Weights of a small transformer language model.
Training: 213M tokens, 6501 steps.
Each number is 128 + 24 x the weight over its row's rms, rounded and kept within 0 to 255. Layers, rows and columns count from 0. Numbers have three digits each. The size before them is the row's rms in percent of the matrix's.

# layer 5 MLP down (transposed), 704x256, rms 0.136, rows 613-629, columns 128-255
097:128131130172135101136171115114095179102109150167136153147118111124155135150143111151106105120103109123134131112137148111103134087181119169151130142130097161109192127166129131152160138085141135163100115143142103143137136125167100113105128122088123135136102139112131176132114096097128146128123169092094142130085107149130129123145112123154146137145135164158161167101116071176110129132134
102:125117116137116131094149145112121083079128157090100122194146128180106134089109107114123125099154082109119126140139082133109152105126167126150152123129128171076125157125144139109136154138129106135150125162123119142134106148142126132122088114152181147141150144128108136138116103135122104147158150095111152131151147138152118139166129140120104077095098148102147119112101117147084188116129
102:131137150120131151159136126135104169118125098156158103108123131114168129135105151169122098078103161132114130142107150150135150104104111122116175139142155132143121063131087107128127175146187127161157130109121147138128124147114142132132118157091109139116112148180082128084156142154135151139143148162162134121080122087145143129149157126052095166121147122161168144136130135105123091129092
095:122151132131090099124112168097101103167130101145093163167123115144102130133091102138092125116124130133147155132134097125148129138091137108157122137105089139121144152144144159153132127136157131103132117119139131108099146130153166064120159137132103122175124146092140131113140122155138144169118171114132129112145100130163186081116113108111181081141117145131153155122149149142151112121076
100:152126115126124094122128132119131088136143121183109159190111147122093113113132079120108111121126130134137110115153136136154132137138142164129161075164147083112121118088177132126132106093136127099084149123079120123127123144099063119103139134155119142128135104131099143170132130187135185136126110087145143151148124105088170138132110146132108153113153110118150095100094118106102146104085
103:138093098101110121139138118122134073144109119126130136135153115163111132114082118124132153141138094082156162143099129121137111143175070111107110099137125146129178105143131156149105155119144137111078138121110091146163126146139116151135128144165132104130142123136140098122155123134121160153170147147162119134140138150134118137104080150123175144168112120152140164149099120089144107115130
101:140132100150129113119126128126155131123126135148134073141146131129161105161138125117159148155102130121152116120133120091099142124160117140140153112112139111094141093124170174151127138129133131141166138150097102125109150128124108136069085130094111115134097100134150082137163146098113146143115108057178133111158140080112099105151117153173118128107123103108161123122131110115162093128151
104:131176140171074171136138109146100111147166171121130115128119161132164133135121164106157171147153130097188123125058126144101130153133101109110110123124126161143107109098088107123111113136122134101171123111126069132139170150132154119136118133107139132071132116146133162142142101132140075081089143080081128177164132120123117113168132171121092108137112130149133111125154144127116095112119
100:105124110141117128147121134155166105128126137088096123099110122164115104075111133069142142088143169137125118097130131156110108140126145100131135162147103170097088113098126111161112097110108098118173124137117116157091123116147144149163135103099161127114092097129131140153125129194161179133152114105180143131110113100176112153151110184088140118150074138129107119146127119159097140109145
102:126162143119087169136122159135074101124119128126151161102137152121130133148159151115111125118120111148140116119135137106122149080138107123097129172134121153143148106121140114103128150140118119098132132151145134099130145136123172109110126084128168126105144114117132135138077092136181112126161120136133122130110153190143144162124151145103125132143119112125135183113089117124165106122149
097:111115114144146115107168141139125143132120139109105126149131128129135114087114138147132070122122152133091169132119154140150139090167107129130141177131152112107135128145122106125139123135097159131150122166120136144124145152090133110132103167146130113166120138138150131121145148164118102098110168105147111090147133150137139110113137104143135123055135066101125100121113172156106155120142
102:118131160149132149143153150125107133107106074123122136132144126148169107148121098140159084092129138127121094101094124122092120140089086132092092126080128104155120118167082095118119119140136139120095090180101168143144075129150155129144124080157108103152134107152137112115097102143136138137134109142132091158131101112111147163111186096107166139129067121109122141102130105129139173105117
104:118086152150125116103099103144149143107139150104170139110166133136158115094071111125120148163096143099135150152105119150127171137118142137144102106094113152097161155134140107118096146145103110141145139172143095136117137111149165161106172132139122149120130078155136110091122102122122146142105103158082126108111105145146129133158148130120095128115116134114118147128106169129137082107157
103:143150098093118118134142112126120124176113117118125146165120161124125130127118143173124146136149060155106131167101167130083125112084132101145119141096141162122146123138112146106133092172146122104133132111113137098111146132109117116133139136150094126127195165113110132127126160119135115128146089091148121174142137092129132119210136098103105106075142143129081147089118138115081162130112
107:110162129150134091121093117131139123109111111128130102181118094117100118141133124144089122098160128129114157125084149156110119108193134157168144101117083102068130122105129140121091115148105091121145111138071151120147109097160114096107145152125163105108174157129159102118097073125133141165170146200139112144158116116091113105130097154138121143127098120136157136112118142130137111134147
099:130129134136119117140103069118112164145112101140137108162116131138090130118113122069116112115127104187165097119151193102128127142107111112133153173103108098133105148116100186121147118103131109150134159142152124126154128129091098091069148122132100140129128130108158108132110107100160149099135143162138083130173152117110136139162149133093112128099129136142134112084158176095138110093155
101:158150123135162100121174141134125141129121133116052103133115105097114173144143136132096127157149115118108096122110106132126117113132145127144137120148161071134159145131123095122149153107145137147128153110084104122108137136106103146170147099088135112131112161101144146137115133175083142102129086134128144140130159129175144114128113163122126123069121149103106108147099089072122105144150
# layer 5 MLP gate, 704x256, rms 0.15, rows 614-630, columns 128-255
100:108157128132124150149154093147152142084138139148145170141096129104144131108123186141125095082074151130135070149140137115172118123108143089134114128148103143167129136127096125101149098135119157111102156115110112166121093161106117110142108135115119166147149153110143089143151140128139156118122095139168131098127121158080167074124118114157139151169185105101127120115116143096110083124140
091:134128094170110139146120153084120121098086190171118112109124171126145115120131134104109143093111108113127128140118121092110155107151079129137142144133108107130132099116109159158146154134181118127094158161159139136091098146130138116125151130165102101165153109149145138148115113120114169121130131110137109132104152131130145158119140101139132118165128144133070147096116104127180139183111
099:133138082114144103134123154087155166131123123132073139114130144087131132150109143111125144135094115149149147138130121110126129143117161127105098118153093157135142136111191115130158158132137129148121066121112134113130112156147093128120183116132104072157097078119113180125149165123107120111169123097133104114112170144122132124141139122094114135112113138057123076106136126149108139174123
095:126107156129080116169125101137124126161140092110100119141170199139122096107149154103079139116087083126134146103106132155146090123145085125139114101099123088100094135124147149184108109110118168131162175157123121109117100124128090136135158139133114127142117140156154149092142072142108156124063162122151109095139136159121123142142168139219111138074147145160098109136168142102121106132113
096:140137136111131091144133106115155131116122152119090118158138130145157076064097122075152106166205114151124128106146111147145107120100167122114173131163173138184114098130128141145156097214144149133151143116122148131109111144110092146136108113094139126115113136203098142161182104129139115096088149100125137153126157119105124111117153139138149137151121135151147099119181125134151144145126
100:151113150148124126081159122121149123156133107091132108138149060096119132147082116124083084098122146178114188153179121128143161100131111118147152092126104114143146093094097131180109148156119167144101132116097119152111163127093141124100075130169131151146154121123142144125101106100120104151134107126100120139085158130085108146111090134144154098111124140122129127135093142100063107102097
104:144144118118121094106155125117122111138107157148112150076182138123106123123143161120126109101156132125128109182147088128120148089077131106145158158129119136142129138119124106104129121078110151137142116167086147167144144130131106120179134116114082119133103140137154148163126132092144144092164104119129090180111127131080090096134096125222121121112152123155150093072153127158152144111111
103:133107130116142161135156161105154166148144134128138127133151136122130120093128165103134131171151159143109115147110099180113139150067179123155147137140126162107144087128142113148148147157110113094134136120153114135127103113144113177153147143079122162149158182111154112167114143132125128112114145104143091142102154166108146067102157130149118148139079097112110104128108113122151128110117
096:149130154142093140144170155153085152130128141129169149156116115163155144099104108134130133108137124142087114175104117115128131127130119129124167126127121132127142129144141142102171158104141131111151115107128141104128133172160127094131176116162159132117098120127115144126148103145104177109101117122149117123095085144079139145126149109102133153105103153128150112157114163156136149143106
090:108169119128143180125111159094152186133108180165103140120136179149164137140143123124099134110135096144087114148135100110116123151098176154148132114125138081139165111175150145116111127140105139130144122165134120161108127148156120137114166148110119137122138125111135147102114119109121118138168130146111084147149103146087124120099183104119129109112165120150147149138161121107109119127113
101:137113139133129122132119089178142096132121120157153132123155149128100106122073128166095105114097116149135091129115126086142099124125143112087142122135144105149143132158128113108134105142129163119142099143104141132122101134131142118154095135095112164147124092147199135157103142099101194173103137155123099144141118135115059132110153108087136114105080155145157136111150149150125143133159
107:117152110148143130148108126142144092163124110151149115118124148081117121109121162118112133138110149126126110147114091132160100148154110123106091119127141097131105118109135083128135128116105102200115122118126121139100127113162124153142135164129141159143139146107100134137063155177126159113091100148101143173099103144099141120097215141169144112131126112154112142157118139125117158124133
107:083099111131135127140181133141142159121122128138099095106133091123104103116104116138133117156094141130080130138129107122085097159106106104103110123115134189173117133162161100147098120096166128129084155151124100130136145097151139144133107152134110105148124104134178102113134182111130146093153108157141180138123118101135160105116130143104118133132093146105119146151114123080123148121152
101:132147091090157111129133088104117106137121117105104113130160084107119128165137157080077114123113115092133115152162114094119104126152105137115125106128102123142109136130125144122138161120134101124115154150102112151106139118160119149129144110189152141097150114121114159108091130119166128111126151136120102157120149168166094096122132098144087123108090123163143123136142097104120140108092
097:162123094150126111141137123148121097129098100139129156103148148109154127156098156116088115145127140113079141136115106145092118102158172195132070075139116160157152135149111104158120119131117134138137096107159130149126089171124133127129122119160168153154122125192126113163168121137150127139121121132145140100107115167109119128124114139169146092105155118129078122125100117131123105181106
095:147111115139106160103148125150086140133134101118112140133114087149158182129154180122125126088129112131126123157130138139156183135129106124089131117104120139151150164128129152153150134087123177104138111135121115115119147153118096165118131100097098113149110117144125131105161155113117163105105123169121145150154132112077143141144097119154089119176161149131120183108146128123107141127139
105:169119114152128158122133141126152120141167128139162118141103129137118110157138180137107154142111091154095123110122158078133130147164172102132164139145120156125117134132107112103155088133123124089175106080097104122159096134131158135136112159152113146124150114118147115193142129122108139128083097119125123143129113114143113203114105134159138123152152140131123084134120095133114061142083
# layer 5 MLP up, 704x256, rms 0.151, rows 614-630, columns 128-255
103:117111146135119136114136125131157132086103140110108076103105119128188162145137127120128136123153131095130135113146087149097113106164087131131089106162083130130190137140096114121113124150095181152121124140133121148115146114167138157107057106170125114101127114117172140152109136133141122138122136115084147126132131117194113165141105097141105097112070163110110112116120133184129077125114
091:094141165135161129111146173152154179114106138113167106118107096144115088092111140139141120092135155152084152139127133179145112131081126109094140104128112124163115128143121102139110123125147151125189118185101122122134106167100139133165178144131128143115112179079116127138107155123126130156172104152117102112110103189135130133127103127123125144142152155093188140120128139088138114100178
096:142139092136109072147114152124179107099124125141133167111114139141145080139152095131127136091126101159145125120109144082116140125113145172107139146137127147126170150172139146144076156120173084106075121138113119105096118127126138129104162111115121113102120118104093106102167143119088101166122178181125117149114170121137106142115122106176137121084136112118109087136129070159121139093121
095:154126165126096129140122108120094155087096139117138148113124069158138114168098099138158112155143100143160076151100123103093186119111128088135070153096126144141146134184133106120121145180143117149142092136165144136128116094162159096143126145113128091139122100098124157102152141132147131125117096136129098168132096128100112119158103092122108201138100073063119108093100171146125122157098
096:118149140112159091133097125132164148117089181182112120159111126145133102080126102100106085147114157083120131098146117150126145141096169145125153134173168135154145151127108127124101134197108113117090137137154141113106087147125117120124101122116166126119126110185138130117175134137147110139135148125159143138123140141147132095088140182142141136138127127182127135188097140135132140137159
102:100135178111115138110111117069180149119127141115108160148098142134123087097116101105123135092124096094121136117110131116121138105127108138103118092137093125126148135153113146151128134095133142141157137141123100130127123122133108141145077122100088104142097110108106143156105156127102167163122098095102125161111096143126141096129154098098131114127101125097136143137154121131176109134102
106:149128146137098141137100094167098088155150140136151125154113129157163101162099125145096146171148148134147147092156176135110132150142099140111170102121116115155109109168175118137133142156134153135077113121108097119117076124134118132123144133102134106115146142131125142128086142131094105107139117131105154134110139144148179148166166156122105157166084128146143127138138116130140116134128
103:145094102094169184104154145126136110119133099091167112123108137178160133157145120102082176089144116105086160118130132123147102097146118109098124160108135120129124149135134128153131123128110131105122132119136111102123098159158151137144130132150097119145075116131143113133121117104131171120113093170119147102125144132146153141125164094131118152159085136138123117139146117110155110083154
094:119128117111159108121115149119152140100108136125158131146143128111176132157153130131134145109090140085090111123132120121107077101078133137099115153131112123118137142132118112097137174131165140140153138146120126104107175189085141054153160100120127088134114124131137150100116103089131159114114117131096121129111098068177133152188140118105133111129134105148127157174152126177121128111136
089:109136096112147174152128143162114168170102160162093120134167178153128119145152104149131134084097132137121120198139110090143102129102140107124157134151134127079158112128150112098139144154133108117143143123138131130109121113105139118121152138138100113151143132138163154163104144115102107125137123159122145117170100116123114148143127130109108098081160093165130099085126123124110132125145
105:150099125110123129120143158094090133095154125143155119145098117136113140100119137127141100114140136080160125147123143143117110161172104101180107149125159131128145134104098101125139115113114146147159131125114077141104151167124145104112125124119136138133149131088152122111070123142128121146117138156102067117095147141140098140124125112131134108142112158090043120107101130082144113166132
108:145151133136086079123140141115121116134131098112145161109096137127142145119127142148154141098098136155092143148136110156103099064139116097126103160124121148116112187109126104140105158110148140091169152119123092135130127152083104139125124109116141124121113105165135091127144113119176133172126129144163131125133087170150134102146106122094124121124165152135143142140113049129170090136122
114:115115114056158155111136160124112176165103142167126118158141094160152092081146121139089105151107115137139114122101137142126152086085116113145121108159129172090145126083134122132080095123113152151127131113129112123152144090121149125108078140150106119120149110129156140112133169151050134117079115119134135132093142140131121094174155154090127144130133103108165116163103135127145126119102
107:124126135120136080075124127141160123099148116125124172132118135134163158113104118143093112118106135165120145081109121089108129143107159131144151193111133138168135144118165148131124109139128135110113109126111108152149115150131142119133104173104149093153153140112121103130148115111141147150185160127172155092107088137128131129145122117133162108111106163121150125130146114107158099140107
093:170098104143097096162173094094142140140105101129119150158158118115186117126141096140114106101148105113108140126149155119061139141126154127126091118132158131108092145133132105125107148131142141103146094085121074140170101125131150145163113132106089121126096123142124134156118171149130132123128107144131092075096117160106096138143143123152111133140143142111127112138067135165137157120133
095:105106091105110142125130094122116129136142135117138127153127155140183142102160166122123139202121126116158127145128125143161137061152157145129099128119151128132141163116099156139160141127121123160124152128090128166113145120111109123133138157151117108165165131167156121129101114104143132130138163149125131098105096099096103166158169110157134144076102122140124129110127178157102143141139
100:153087114166112117132130090110113101123121121126144151120100136109139147085145106167144119123146132132109144094164108171088123114115121110090129076123132144114148143153148101118129133120124131132110130159131141089135122082137112135155132140096139106124142117125132134112193136133109148132108163116127086113117168141091120108100124109150111119140143118133118171154115145106069133104146